Each number is 200 + 20 x the weight over the matrix's rms, rounded and kept within 0 to 999. Layers, rows and columns count from 0.

# layer 2 MLP down (transposed), 3072x768, rms 0.043, rows 1129-1235, columns 32-63
176,229,193,205,180,246,154,183,222,210,182,184,199,200,204,233,158,213,225,195,173,189,224,199,185,186,190,238,199,208,218,196
243,182,154,209,172,191,163,170,181,175,209,201,221,191,213,219,195,192,206,206,196,210,247,185,198,215,209,197,219,221,197,172
201,195,230,222,185,179,179,218,216,181,195,234,183,210,189,165,173,186,182,216,205,186,174,194,215,197,211,231,177,197,203,192
238,212,204,205,194,231,206,200,182,212,174,192,186,210,190,213,248,225,229,209,217,186,195,211,223,197,221,220,184,195,220,232
208,205,165,198,208,193,183,196,198,200,222,211,232,221,203,196,221,207,213,222,170,200,235,201,212,196,200,199,197,212,197,193
193,175,180,197,209,179,165,211,190,208,229,245,194,241,241,192,161,193,195,212,205,196,239,184,197,199,209,190,216,175,217,206
219,163,233,197,191,205,204,223,194,170,213,193,226,197,198,176,219,186,221,235,175,219,165,188,176,189,205,199,199,177,189,193
177,219,203,218,212,191,191,217,222,178,203,226,195,181,200,191,186,191,218,198,220,226,207,185,156,208,195,207,182,200,202,178
204,181,164,199,226,188,190,188,210,213,212,185,177,181,205,205,186,189,201,208,178,196,195,185,229,218,175,203,182,224,190,198
196,232,183,227,190,185,192,196,198,191,203,212,188,200,207,181,179,202,250,173,201,210,228,194,203,223,190,175,169,197,184,199
227,209,198,192,162,176,214,170,200,203,205,213,178,201,173,216,207,181,200,192,204,181,207,192,214,184,217,198,211,187,202,202
205,222,223,208,175,186,186,214,204,220,199,188,206,198,146,200,215,190,182,223,208,229,191,230,213,193,198,199,187,222,172,173
204,214,194,212,202,204,245,194,172,227,198,220,234,231,194,209,198,195,199,171,212,179,190,212,193,196,213,225,193,212,165,184
195,202,201,204,196,168,219,202,192,185,210,202,210,215,189,221,203,191,214,231,211,174,184,180,188,203,217,200,267,212,225,207
215,225,216,242,197,213,174,193,197,204,199,192,216,193,211,216,224,198,225,186,196,159,178,157,209,229,187,200,183,224,178,199
224,198,201,214,200,188,204,193,201,204,238,178,182,218,185,213,192,205,183,209,183,200,215,197,161,203,191,183,203,200,213,202
187,224,184,230,183,201,226,201,213,201,204,223,187,233,208,222,182,213,218,215,202,240,205,190,222,188,213,213,207,179,211,193
211,199,229,198,196,175,216,209,214,245,191,205,193,257,184,190,184,205,210,172,196,171,229,180,204,211,194,195,226,224,204,175
164,197,213,204,192,225,189,196,195,229,183,200,200,170,185,176,185,195,228,205,191,171,228,237,207,203,207,218,186,192,186,203
211,191,190,204,197,155,244,179,192,244,177,212,213,206,193,212,184,227,167,197,210,211,163,190,206,208,186,167,217,194,192,208
186,220,185,201,202,181,213,178,199,216,208,171,197,201,164,216,182,237,193,219,242,213,185,186,183,209,197,210,180,196,171,169
216,224,217,221,185,199,191,208,185,206,210,204,227,190,161,192,182,199,192,187,216,190,181,186,197,208,181,185,203,184,199,168
227,191,206,222,189,179,174,215,183,205,169,189,190,193,168,186,168,189,181,203,179,195,189,149,193,212,172,194,183,209,196,194
205,184,201,212,203,170,162,221,204,200,203,214,200,202,215,221,191,212,198,200,196,218,202,173,195,191,182,188,219,202,231,232
204,189,145,202,226,194,205,241,192,210,181,196,223,197,204,212,220,198,184,182,222,177,190,160,220,206,213,217,175,195,220,220
168,186,166,183,186,193,205,208,187,214,228,173,207,221,204,222,178,227,183,197,202,216,170,205,179,226,213,165,194,215,189,183
198,192,225,201,190,200,217,153,195,169,190,181,243,175,203,208,200,204,203,185,189,221,258,218,209,224,187,183,181,223,198,205
187,195,218,222,189,193,194,177,221,217,228,246,172,163,189,189,185,153,197,222,206,216,217,238,210,182,225,213,199,212,207,226
198,224,243,179,205,218,185,199,211,165,176,185,179,191,230,180,215,221,186,175,210,207,178,181,187,204,184,188,195,173,218,183
205,226,197,216,170,190,206,214,203,204,179,202,215,186,221,202,205,201,212,178,184,187,192,193,154,219,197,178,192,204,221,209
206,185,206,218,192,233,183,200,160,182,204,206,182,189,193,226,209,222,184,238,224,185,221,203,205,225,191,196,196,184,139,192
200,169,178,180,162,199,201,184,219,160,215,202,174,198,209,211,204,227,151,202,206,207,190,170,208,226,211,187,220,163,221,224
182,184,190,202,193,204,221,186,195,175,219,227,201,196,248,174,201,192,187,188,176,145,199,237,216,177,213,215,174,166,218,184
192,197,232,228,175,169,206,183,202,204,188,182,200,224,165,220,200,182,233,190,196,230,192,195,194,173,217,163,213,178,199,182
174,191,199,199,214,230,219,183,213,200,172,210,210,199,219,192,180,220,210,243,210,226,190,207,197,208,193,189,208,187,180,191
208,208,207,183,218,180,200,159,197,175,207,239,198,225,210,217,222,229,201,202,204,221,194,219,196,161,188,190,202,218,180,195
214,229,191,153,210,173,164,236,200,183,248,240,201,201,220,202,207,210,239,194,193,182,195,200,177,199,178,192,215,226,212,175
233,199,205,206,181,198,194,226,201,229,235,225,178,226,251,201,168,196,188,209,196,218,173,202,202,223,205,174,174,201,208,216
220,194,235,196,212,196,198,220,190,191,198,190,216,161,212,188,221,217,222,187,202,199,182,200,222,212,184,175,192,172,222,178
199,203,188,208,196,255,198,199,230,202,237,209,171,198,211,208,202,192,193,169,233,205,185,202,225,194,191,206,249,202,196,198
251,216,212,258,219,219,179,211,204,253,188,217,204,214,206,187,205,265,209,180,211,212,201,178,254,206,199,201,209,193,220,240
194,178,182,172,250,168,197,184,199,205,193,204,226,217,227,190,177,227,165,181,218,210,191,257,184,215,191,155,218,201,186,231
202,200,197,186,215,200,170,219,233,190,195,197,170,187,204,194,223,228,192,176,190,216,210,146,206,187,209,215,165,190,222,183
213,240,202,228,189,194,206,202,181,189,152,175,225,204,210,226,167,205,226,184,212,213,199,231,165,193,218,163,204,211,218,195
197,181,208,187,210,171,193,193,210,211,207,219,250,214,190,211,202,182,169,182,192,183,204,183,194,200,213,240,224,184,218,200
224,205,210,205,264,193,194,191,228,167,227,182,225,221,175,204,206,243,206,245,173,202,195,187,218,200,193,182,215,205,168,221
194,215,193,188,157,214,227,205,173,201,179,216,219,172,191,221,223,199,204,183,190,192,176,221,196,228,190,222,176,192,228,176
168,175,208,158,195,222,174,187,189,170,186,201,222,225,260,211,203,181,208,192,209,188,206,205,184,190,207,148,227,201,185,160
223,196,195,238,220,194,185,187,197,191,240,189,169,167,219,212,170,183,212,214,160,206,182,220,189,160,172,208,211,201,180,201
193,196,187,239,221,226,153,203,244,216,212,195,211,224,228,153,154,202,208,191,203,180,193,215,207,177,210,212,254,204,196,222
190,198,202,236,230,182,218,186,219,235,231,224,198,195,203,170,181,244,161,188,192,249,190,211,183,204,198,182,202,197,196,185
185,174,225,207,179,202,211,190,194,206,215,213,191,205,179,241,229,199,219,177,207,216,220,203,227,177,182,160,218,202,217,203
216,229,221,225,200,207,221,218,196,191,176,220,185,200,194,132,174,207,199,185,215,196,181,217,227,213,193,184,203,226,230,183
222,216,226,188,171,226,173,177,209,169,185,238,206,198,205,193,184,208,201,205,196,244,184,187,206,179,165,184,243,208,209,183
218,245,192,174,201,175,214,163,201,172,223,179,210,188,194,190,178,191,232,178,232,207,159,197,210,214,197,206,206,214,178,151
235,183,213,185,182,228,205,196,205,196,173,207,249,194,217,206,189,206,223,234,171,203,233,183,205,209,178,171,224,217,223,193
206,214,163,203,184,196,185,190,204,222,207,172,205,230,220,224,213,211,191,208,208,218,202,185,149,191,200,195,207,186,215,200
199,219,190,195,205,197,199,209,220,181,204,226,250,209,224,228,187,175,230,159,207,189,172,193,233,229,155,212,224,198,215,142
171,242,221,214,189,191,209,185,194,200,222,200,214,185,200,216,195,222,182,152,223,188,154,190,212,218,183,181,181,247,183,206
130,206,190,220,215,221,205,215,173,254,191,220,222,259,181,209,223,185,227,181,241,164,185,194,163,174,199,234,218,198,253,223
210,186,166,177,209,198,185,169,214,210,183,218,198,207,241,173,200,216,179,204,186,202,196,246,199,221,215,212,161,196,180,195
187,192,226,224,248,224,205,194,212,160,227,218,212,205,201,199,211,172,209,184,209,209,229,209,223,186,182,157,225,179,208,197
209,181,239,200,227,175,221,206,202,191,198,239,199,195,226,203,233,186,227,207,177,203,231,165,199,190,216,184,151,194,226,194
194,184,214,194,202,187,193,223,207,222,198,179,220,196,218,198,203,229,214,200,187,181,241,194,211,229,193,191,213,213,215,178
214,197,195,204,175,214,201,200,210,205,205,187,204,193,186,206,238,220,181,192,236,184,186,212,215,206,246,192,193,224,209,188
197,228,178,203,211,144,225,188,233,220,212,183,177,201,214,212,187,210,216,231,185,203,195,185,206,205,176,164,210,231,202,200
214,206,220,180,191,178,181,205,222,201,206,173,185,206,205,226,166,207,234,210,231,186,241,170,225,223,183,205,186,213,211,203
205,184,198,212,213,190,204,211,202,202,173,196,199,186,191,204,191,223,198,201,180,205,170,225,227,192,180,228,224,189,196,215
189,179,198,225,201,168,207,197,158,197,230,197,192,216,186,189,165,204,207,219,196,207,192,183,217,153,212,209,223,186,209,202
198,193,225,197,206,176,204,205,250,227,197,193,226,181,216,179,209,200,187,191,197,203,184,206,178,227,179,207,241,199,230,203
198,192,174,216,182,204,171,180,214,234,207,185,246,183,193,207,182,216,185,210,162,162,235,179,230,208,194,180,222,223,186,183
164,230,227,225,204,190,197,182,197,192,192,245,177,210,181,198,185,196,211,188,230,190,243,180,238,204,187,190,186,168,203,195
226,180,207,213,205,219,183,205,196,188,195,197,201,175,217,207,198,170,209,169,220,227,219,200,219,221,217,195,195,217,192,194
187,209,193,223,204,180,236,209,200,153,210,202,192,169,185,204,197,227,185,192,179,183,211,212,201,179,190,200,174,237,227,194
225,196,222,209,197,217,200,189,162,188,176,205,213,163,220,247,221,187,233,190,208,200,210,180,221,195,212,174,168,177,209,199
208,229,196,200,231,193,220,226,210,176,209,196,175,202,230,233,204,210,192,166,244,258,219,204,208,186,181,223,201,188,188,214
189,212,168,168,202,235,179,166,204,210,173,212,197,221,202,207,165,198,237,192,198,226,195,200,180,218,174,186,232,228,200,231
196,198,191,201,242,191,203,254,229,187,196,216,170,187,235,166,217,217,201,193,212,180,198,207,208,231,199,163,197,197,175,198
206,189,144,170,226,208,197,199,195,209,241,169,205,204,164,213,215,220,186,195,185,168,219,144,165,220,176,233,184,257,206,204
179,189,217,216,196,216,177,189,201,208,202,217,231,191,204,190,207,149,243,196,216,210,189,188,176,218,206,194,203,166,229,206
209,219,217,229,182,209,223,216,181,191,196,200,182,174,185,196,196,211,205,204,233,208,206,212,188,182,228,177,252,210,185,202
179,174,205,239,190,192,232,214,193,238,216,198,208,232,188,235,213,220,171,194,185,205,205,239,212,186,202,233,191,206,170,178
211,228,246,195,167,183,226,175,221,192,203,177,179,186,191,161,164,185,214,199,179,190,208,222,195,203,184,225,206,179,229,196
202,179,215,201,186,188,196,154,200,199,204,199,206,175,172,195,193,208,194,216,215,217,183,214,183,223,185,194,200,207,219,235
179,212,192,185,168,215,191,189,176,200,138,194,191,197,216,177,201,210,224,193,207,224,202,206,212,226,204,192,217,215,181,193
200,220,195,207,202,231,203,218,210,205,164,215,169,197,188,198,209,194,192,209,228,222,173,188,180,181,206,192,213,191,205,219
176,211,206,218,184,181,204,227,219,184,182,185,193,197,205,170,196,198,186,197,204,233,210,196,252,160,229,193,185,193,246,168
212,207,196,230,184,211,208,177,175,204,227,205,181,234,176,204,158,189,182,125,224,232,148,231,172,215,210,170,202,206,184,195
173,237,221,213,192,192,193,211,220,224,221,231,200,216,181,159,185,219,204,252,185,196,222,225,180,194,172,182,211,189,198,203
204,188,194,196,180,179,175,191,205,223,197,216,196,223,187,180,196,196,221,197,188,231,217,144,185,187,196,223,237,220,231,213
196,176,199,219,210,203,184,193,208,215,170,207,234,204,191,196,232,198,228,206,206,173,194,201,189,216,222,189,196,226,195,217
182,226,168,211,198,195,203,222,176,201,208,205,182,190,173,180,192,195,180,226,197,195,196,156,228,222,194,225,217,227,196,204
181,243,179,195,201,191,210,177,215,168,182,185,196,227,196,199,223,187,209,240,184,242,165,189,235,203,232,218,206,196,206,230
201,214,216,175,223,200,192,203,218,208,235,174,227,204,196,187,222,196,197,198,223,231,209,231,202,215,207,166,178,216,233,184
202,197,213,223,164,208,195,184,213,192,213,224,185,214,198,174,172,180,194,153,218,168,203,215,240,237,214,210,211,176,208,178
217,211,202,202,197,208,220,219,205,221,187,172,181,182,214,207,218,237,163,197,208,207,197,234,191,200,232,220,208,225,226,228
181,218,235,156,233,196,229,192,211,175,167,198,215,173,191,225,175,198,162,202,225,181,230,190,216,214,213,183,194,218,183,202
207,186,202,221,203,209,191,224,220,159,180,176,194,202,200,201,218,212,222,187,161,220,207,168,202,213,185,181,203,199,163,243
144,197,203,199,223,197,166,205,215,160,194,194,210,158,178,231,212,179,214,217,215,173,190,170,156,233,168,185,215,192,205,183
202,189,200,179,229,203,211,178,163,213,166,202,195,201,236,178,202,215,151,191,185,177,172,208,186,195,204,212,223,178,220,200
215,215,220,219,208,203,204,194,216,193,176,214,191,174,206,176,174,194,167,188,196,221,203,172,197,175,216,194,225,200,203,214
194,215,203,191,203,204,176,177,187,232,203,231,202,219,173,198,188,180,202,194,196,182,194,221,208,178,197,222,226,179,200,197
194,212,184,178,180,233,192,203,260,172,193,197,179,216,191,225,191,178,201,216,216,228,203,202,213,204,186,219,222,190,188,214
228,248,221,219,223,191,219,170,221,195,189,229,195,169,181,198,208,173,209,180,198,203,191,223,205,221,159,146,207,215,219,202
264,227,202,193,201,187,180,195,213,202,178,159,214,159,203,224,219,192,199,196,221,188,193,209,199,235,198,194,216,208,226,219
216,207,228,217,203,172,209,193,183,199,215,189,201,205,152,199,178,185,202,152,199,198,183,152,183,226,204,208,219,203,205,206
198,187,178,217,207,176,180,180,199,196,204,186,210,209,198,182,200,192,176,186,195,214,179,214,173,209,192,207,207,175,204,185
# layer 2 MLP up, 3072x768, rms 0.0852, rows 1130-1236, columns 32-63
204,185,207,201,222,206,221,222,208,206,187,181,173,209,213,202,213,227,203,190,188,185,165,190,207,190,231,208,192,197,221,212
215,224,204,234,171,230,206,198,201,186,187,203,163,221,178,223,144,214,210,223,209,215,166,169,196,191,187,225,177,211,210,204
228,220,208,183,196,199,241,176,208,222,179,218,218,220,232,226,172,189,190,197,205,187,195,230,200,185,212,223,214,186,192,196
204,225,199,232,203,201,227,202,210,210,174,232,204,240,199,196,168,211,219,202,197,220,218,191,185,181,208,232,196,181,177,198
193,186,191,199,188,188,239,191,206,242,162,214,204,187,213,164,173,190,212,171,221,219,178,216,182,198,193,203,200,219,204,189
197,207,188,141,207,199,187,187,188,189,201,194,202,198,212,197,214,215,202,149,250,188,191,182,212,248,181,209,174,214,206,163
222,178,195,177,168,191,208,220,183,198,185,211,219,208,199,201,222,192,199,211,205,224,207,230,172,216,195,188,212,194,198,199
189,213,198,230,215,238,216,211,196,237,189,214,191,247,206,185,201,208,199,192,179,203,218,206,187,237,211,178,216,244,273,225
200,222,192,192,168,194,197,188,168,232,224,175,216,163,206,175,171,175,166,180,173,247,201,224,229,228,224,205,217,200,219,179
183,208,179,200,176,175,195,173,230,166,182,212,193,216,170,228,177,182,195,224,189,208,176,222,162,203,205,198,201,204,189,217
225,169,192,197,195,186,207,211,180,204,212,201,180,189,184,197,215,196,200,170,231,184,214,201,199,201,239,180,190,210,209,199
206,218,230,207,189,185,227,189,206,170,223,226,194,220,208,231,166,204,178,234,188,184,162,207,199,194,193,203,192,189,193,196
191,180,206,202,207,208,181,196,225,230,179,170,204,206,228,201,197,199,158,213,203,209,254,202,213,183,210,229,143,207,191,199
163,177,192,220,192,212,222,223,186,196,193,173,201,217,235,208,211,208,168,216,174,181,204,208,179,232,188,209,190,189,205,174
169,178,223,205,216,174,214,202,184,173,200,197,225,182,228,179,194,190,217,206,212,168,198,228,208,200,175,181,193,192,210,197
210,232,192,189,202,195,188,235,181,202,212,183,205,172,209,186,179,216,194,193,189,172,231,210,206,199,200,186,227,217,177,222
194,208,180,253,211,236,186,175,215,227,258,200,146,211,210,206,158,165,187,200,169,194,217,202,205,232,169,209,208,181,236,218
172,192,211,213,239,198,190,222,212,159,184,218,204,199,195,205,221,190,177,192,207,168,245,227,216,185,208,202,211,220,223,205
220,194,196,202,186,194,159,233,190,195,200,212,222,212,189,188,184,222,197,211,197,215,194,235,191,198,214,205,206,184,197,204
216,209,181,212,213,210,176,195,184,184,185,167,198,197,231,241,187,171,197,213,161,199,195,199,176,207,222,235,211,228,190,244
203,212,185,195,203,236,213,176,184,203,217,227,180,227,204,202,217,182,226,196,248,203,179,188,221,231,191,204,216,184,186,214
184,187,174,180,197,199,208,190,227,229,218,166,207,195,201,172,219,182,199,195,219,163,186,196,216,217,163,208,184,189,214,184
213,188,203,214,212,229,165,213,177,219,158,177,213,174,177,186,194,183,193,209,206,182,237,208,224,211,207,227,202,183,194,188
214,172,191,181,209,185,205,189,175,192,230,235,202,223,212,206,168,187,189,173,208,192,192,195,168,212,162,169,164,206,195,199
215,192,193,187,196,196,187,219,174,218,198,202,191,196,185,190,179,197,174,204,190,181,219,183,209,186,219,197,215,204,203,209
198,236,181,198,202,177,266,212,202,214,218,189,211,170,205,189,224,242,202,142,216,184,190,171,185,196,226,244,178,192,167,209
246,212,144,198,222,175,184,225,178,182,193,218,171,197,182,212,206,211,237,201,178,188,204,213,220,196,181,167,181,212,211,223
185,184,222,220,184,160,201,168,203,205,215,229,217,173,207,180,178,220,218,215,168,202,199,215,177,241,196,169,195,208,163,200
234,203,207,231,211,197,232,199,202,213,184,211,200,231,184,202,175,232,198,179,191,190,196,226,215,192,228,214,223,198,183,190
184,210,208,181,188,198,207,233,178,186,178,244,194,227,204,188,202,183,192,241,205,193,185,186,195,203,215,182,205,189,165,212
214,174,212,193,199,160,172,252,199,208,205,205,192,223,178,204,192,181,202,206,185,198,189,177,184,210,199,203,191,210,180,203
195,195,188,142,205,224,175,215,211,222,180,212,161,199,203,194,190,189,179,219,208,219,186,190,196,223,205,239,217,188,207,184
218,214,192,221,185,201,198,201,190,192,201,207,202,200,184,208,186,209,221,183,210,213,198,182,221,200,181,170,204,188,182,180
195,199,201,185,226,181,222,192,182,220,192,218,184,199,163,196,216,241,228,212,204,185,182,228,206,231,210,204,186,223,200,205
202,205,201,190,202,208,257,233,188,213,205,144,216,183,231,219,189,202,182,194,174,184,181,173,189,220,206,209,192,212,185,189
195,182,198,179,174,193,167,209,212,202,207,184,200,216,212,199,221,219,234,188,193,224,200,194,186,222,224,184,177,202,189,196
224,202,194,254,221,170,188,200,166,178,199,159,172,215,180,225,196,239,179,196,234,237,203,178,215,182,184,167,189,178,174,207
200,200,199,189,199,192,182,188,207,226,192,212,204,172,198,170,221,198,230,203,219,220,219,209,208,197,186,222,206,223,192,209
218,187,200,214,215,213,196,217,172,213,192,212,180,194,188,177,195,166,191,178,225,183,201,212,224,223,226,209,202,194,185,163
203,185,203,216,194,179,183,187,221,190,191,225,212,224,203,198,195,204,200,167,215,210,202,196,260,211,220,202,188,153,208,184
193,194,155,210,222,217,155,201,219,175,187,199,201,187,210,196,184,166,141,221,219,208,199,199,258,189,151,160,215,171,205,173
182,200,191,212,198,215,216,177,164,188,216,185,207,224,186,177,203,204,170,211,223,199,183,225,204,226,188,200,210,215,174,209
180,226,197,222,180,187,200,192,198,161,180,230,209,216,193,205,187,217,172,235,197,168,207,208,228,207,215,196,215,198,210,176
200,172,190,245,219,217,193,217,208,193,206,167,214,218,195,212,171,213,188,199,180,179,193,188,223,182,179,197,184,214,195,237
180,214,192,185,181,187,196,189,213,210,182,205,215,199,194,211,196,187,163,184,214,211,182,213,188,193,214,232,181,181,240,200
192,185,195,176,219,208,217,217,196,171,217,184,196,221,232,212,175,192,204,198,181,218,216,183,218,160,195,216,241,202,198,202
233,183,195,194,187,239,187,187,216,216,214,170,216,217,212,229,182,226,186,175,209,218,220,193,198,200,198,180,208,213,205,220
192,222,171,213,201,164,207,225,201,197,185,237,173,167,209,222,214,201,188,181,181,206,200,222,207,144,181,201,198,231,196,157
201,205,188,206,199,196,209,187,191,190,222,158,194,192,191,205,208,195,222,205,191,161,175,179,205,214,130,238,215,223,224,195
168,218,194,186,196,224,219,184,198,221,187,174,212,216,186,228,186,186,231,200,203,178,232,168,192,222,187,209,179,188,185,185
168,193,201,226,181,214,213,218,207,189,212,200,217,217,198,200,224,199,226,204,188,184,194,197,191,168,183,212,199,174,198,203
184,218,214,238,163,212,205,196,218,184,215,174,225,191,204,171,207,203,202,195,206,183,209,185,222,171,201,225,218,202,180,177
182,177,177,188,200,178,187,213,228,239,189,204,232,167,222,176,185,231,199,205,180,228,213,206,206,202,194,196,192,202,207,256
196,222,176,196,202,244,207,194,240,219,174,159,237,193,199,181,183,228,217,196,247,171,191,195,185,189,222,182,214,211,235,170
244,185,234,218,206,194,208,198,191,217,141,190,214,184,220,193,209,206,202,198,212,208,193,183,180,213,193,152,148,178,208,172
193,151,196,214,194,226,194,241,222,191,188,209,194,169,185,194,218,187,188,206,176,195,223,204,187,208,204,200,190,227,182,215
208,241,179,221,174,183,199,205,224,193,208,221,196,225,217,197,172,197,192,204,187,205,201,184,206,173,188,163,199,204,175,189
221,224,191,222,199,205,229,242,200,215,168,193,210,211,220,251,169,183,176,209,184,188,193,221,216,202,180,206,199,198,213,171
208,207,175,208,199,111,196,190,173,172,213,187,187,203,149,221,215,223,193,166,211,170,205,178,204,205,198,178,205,206,211,210
201,196,197,220,148,176,219,198,208,154,191,220,205,193,182,235,177,205,208,196,243,215,193,219,216,234,231,216,189,205,182,203
198,170,193,192,165,181,213,227,193,209,182,172,220,172,198,219,186,203,207,192,174,200,211,217,196,182,209,179,204,195,183,178
216,205,187,145,212,210,206,223,190,200,179,194,212,213,214,194,217,221,186,215,194,204,187,221,206,223,194,166,222,193,209,196
200,236,206,229,209,236,217,208,183,193,240,204,189,212,197,181,194,202,223,169,211,206,184,154,185,165,190,257,215,205,209,191
191,213,216,223,214,236,196,174,228,212,213,192,174,201,226,183,208,192,166,205,181,198,198,223,118,208,206,201,183,206,183,216
196,175,197,206,143,177,221,231,201,224,182,241,186,189,211,181,230,190,201,200,209,196,197,178,220,215,207,195,195,210,223,229
176,216,201,189,216,200,199,210,201,205,184,186,173,209,202,213,204,198,175,193,217,171,176,194,195,171,178,212,194,205,190,205
175,195,229,207,196,219,225,213,193,200,203,180,199,205,240,203,176,181,210,197,213,192,157,177,191,178,182,156,183,193,169,214
183,178,186,202,222,184,190,186,212,244,213,184,193,208,201,226,227,183,198,169,180,232,168,236,193,205,173,218,219,181,172,252
181,173,202,184,231,181,211,195,204,205,211,266,221,186,183,195,243,191,193,204,225,213,156,160,222,207,224,196,184,191,191,201
172,241,217,185,219,194,194,213,240,208,228,207,188,220,176,236,228,184,183,207,175,233,202,211,181,171,230,177,233,180,221,186
212,231,232,171,196,172,221,220,218,178,179,206,227,208,169,231,219,187,212,159,227,235,202,241,177,213,187,207,226,203,188,210
183,200,176,220,205,197,218,201,213,207,186,191,203,170,199,175,193,195,178,158,196,238,201,228,179,173,229,229,182,223,205,207
196,187,205,225,173,208,195,181,212,230,187,195,200,205,223,155,176,220,200,225,197,197,195,204,186,155,210,201,187,205,197,158
197,176,176,224,164,184,198,285,198,188,204,228,176,203,195,181,203,163,235,181,190,183,193,180,220,198,193,214,193,181,176,213
217,194,174,217,165,184,187,193,184,192,195,226,191,171,149,200,195,228,214,200,192,185,205,183,200,190,226,197,215,207,204,211
213,187,182,207,212,200,194,183,167,173,205,205,197,225,209,201,228,168,173,202,203,203,169,217,220,184,192,187,214,208,206,256
183,229,212,183,195,202,204,194,194,192,199,220,195,206,204,220,233,226,210,237,218,214,199,188,177,200,239,192,216,177,214,212
189,219,181,205,199,184,224,234,235,207,173,178,164,181,201,227,206,190,197,192,237,183,185,196,196,207,198,216,178,202,225,210
208,207,191,225,194,231,176,190,217,204,198,219,205,186,194,205,207,175,191,195,214,211,180,217,190,163,210,219,210,237,165,187
223,174,212,264,207,211,219,204,225,195,173,189,201,224,217,180,185,215,152,195,190,204,183,159,203,197,170,237,198,221,198,216
172,184,202,168,218,229,203,190,171,177,153,240,258,209,227,206,220,193,217,202,246,171,244,208,190,216,222,207,204,224,193,222
195,199,223,206,197,227,204,159,225,219,199,244,174,211,174,211,193,185,218,191,199,190,210,207,211,226,187,171,180,186,258,187
203,210,209,192,187,204,193,219,210,161,225,221,198,226,192,191,202,226,230,203,237,190,196,228,220,217,203,154,194,198,153,200
198,172,221,223,193,163,202,190,200,219,200,181,220,176,196,175,201,204,200,195,245,221,227,208,175,213,182,185,202,202,154,195
159,225,227,218,239,179,203,202,202,236,214,203,160,213,209,216,195,192,192,151,197,192,153,182,218,217,199,188,191,194,176,176
219,188,184,185,159,214,194,169,224,186,229,197,244,182,183,197,188,215,188,171,207,202,207,168,217,229,226,206,193,210,175,231
210,215,183,186,228,172,171,185,181,202,201,200,165,184,162,193,215,207,209,178,216,220,156,206,203,170,210,196,201,205,178,223
193,196,194,197,187,236,236,138,226,172,170,195,151,203,192,203,209,194,195,216,205,169,181,207,206,178,195,191,228,229,214,190
248,223,236,203,200,200,231,178,220,208,215,196,190,190,218,199,189,197,205,184,214,191,184,170,214,212,168,201,176,204,237,203
203,217,179,184,199,181,212,201,192,185,166,172,214,236,221,197,219,239,190,207,217,207,174,227,162,182,211,183,195,225,202,214
246,168,190,184,195,187,202,190,223,178,250,210,164,231,205,202,190,204,196,173,161,222,191,196,235,193,187,189,192,214,196,186
198,221,178,213,222,206,200,208,191,191,163,183,200,186,192,226,195,205,182,166,230,204,174,200,211,197,224,197,185,225,211,173
231,210,185,223,189,181,166,217,219,205,211,174,211,226,210,192,174,175,212,163,150,170,189,216,184,193,208,183,207,247,208,213
158,180,200,228,197,209,207,200,186,191,253,212,222,193,246,206,226,247,255,178,227,201,177,214,219,209,183,220,263,137,226,173
166,223,203,216,183,221,202,204,197,186,191,198,217,225,218,197,218,204,186,213,258,245,197,199,177,180,194,180,214,221,197,181
195,205,205,199,240,191,211,218,185,194,207,223,219,197,209,194,196,207,183,238,190,209,234,189,222,216,178,221,209,226,177,214
183,204,209,188,147,237,190,197,195,195,165,211,193,263,184,187,187,227,201,218,166,178,209,224,224,200,189,222,243,193,192,207
209,183,190,216,212,190,234,193,202,201,230,173,237,198,204,188,252,202,225,232,251,227,218,226,209,191,198,189,178,230,218,211
194,187,208,201,166,227,210,198,166,197,219,203,196,248,205,187,175,193,218,190,235,204,198,198,164,201,194,201,222,166,190,142
230,212,244,194,184,183,202,212,212,215,193,208,230,211,196,188,206,207,212,187,180,218,190,224,198,203,212,210,217,192,221,212
235,167,154,234,216,203,177,224,234,231,180,204,219,177,195,252,198,196,177,172,231,246,163,198,197,167,226,215,149,187,182,210
205,214,209,170,178,219,230,209,187,200,207,190,163,180,227,189,210,181,229,190,212,240,177,209,211,181,236,203,209,224,193,174
221,202,216,186,197,205,215,184,217,172,211,178,218,196,182,200,182,187,198,187,226,194,196,159,221,182,191,214,218,195,171,177
193,217,228,216,225,191,185,237,151,193,193,172,207,196,203,233,198,200,182,169,232,184,230,207,206,192,190,194,200,188,172,203
220,196,218,195,217,207,182,183,214,183,214,221,212,218,200,175,210,179,236,193,202,199,163,153,227,193,202,221,184,186,237,216
191,202,223,187,215,173,163,212,200,225,208,202,173,162,187,195,236,184,202,201,206,165,175,196,200,201,169,197,188,211,225,212
196,200,195,194,195,190,199,220,195,182,186,216,218,195,172,212,146,205,214,209,207,220,166,202,206,215,184,173,177,211,187,223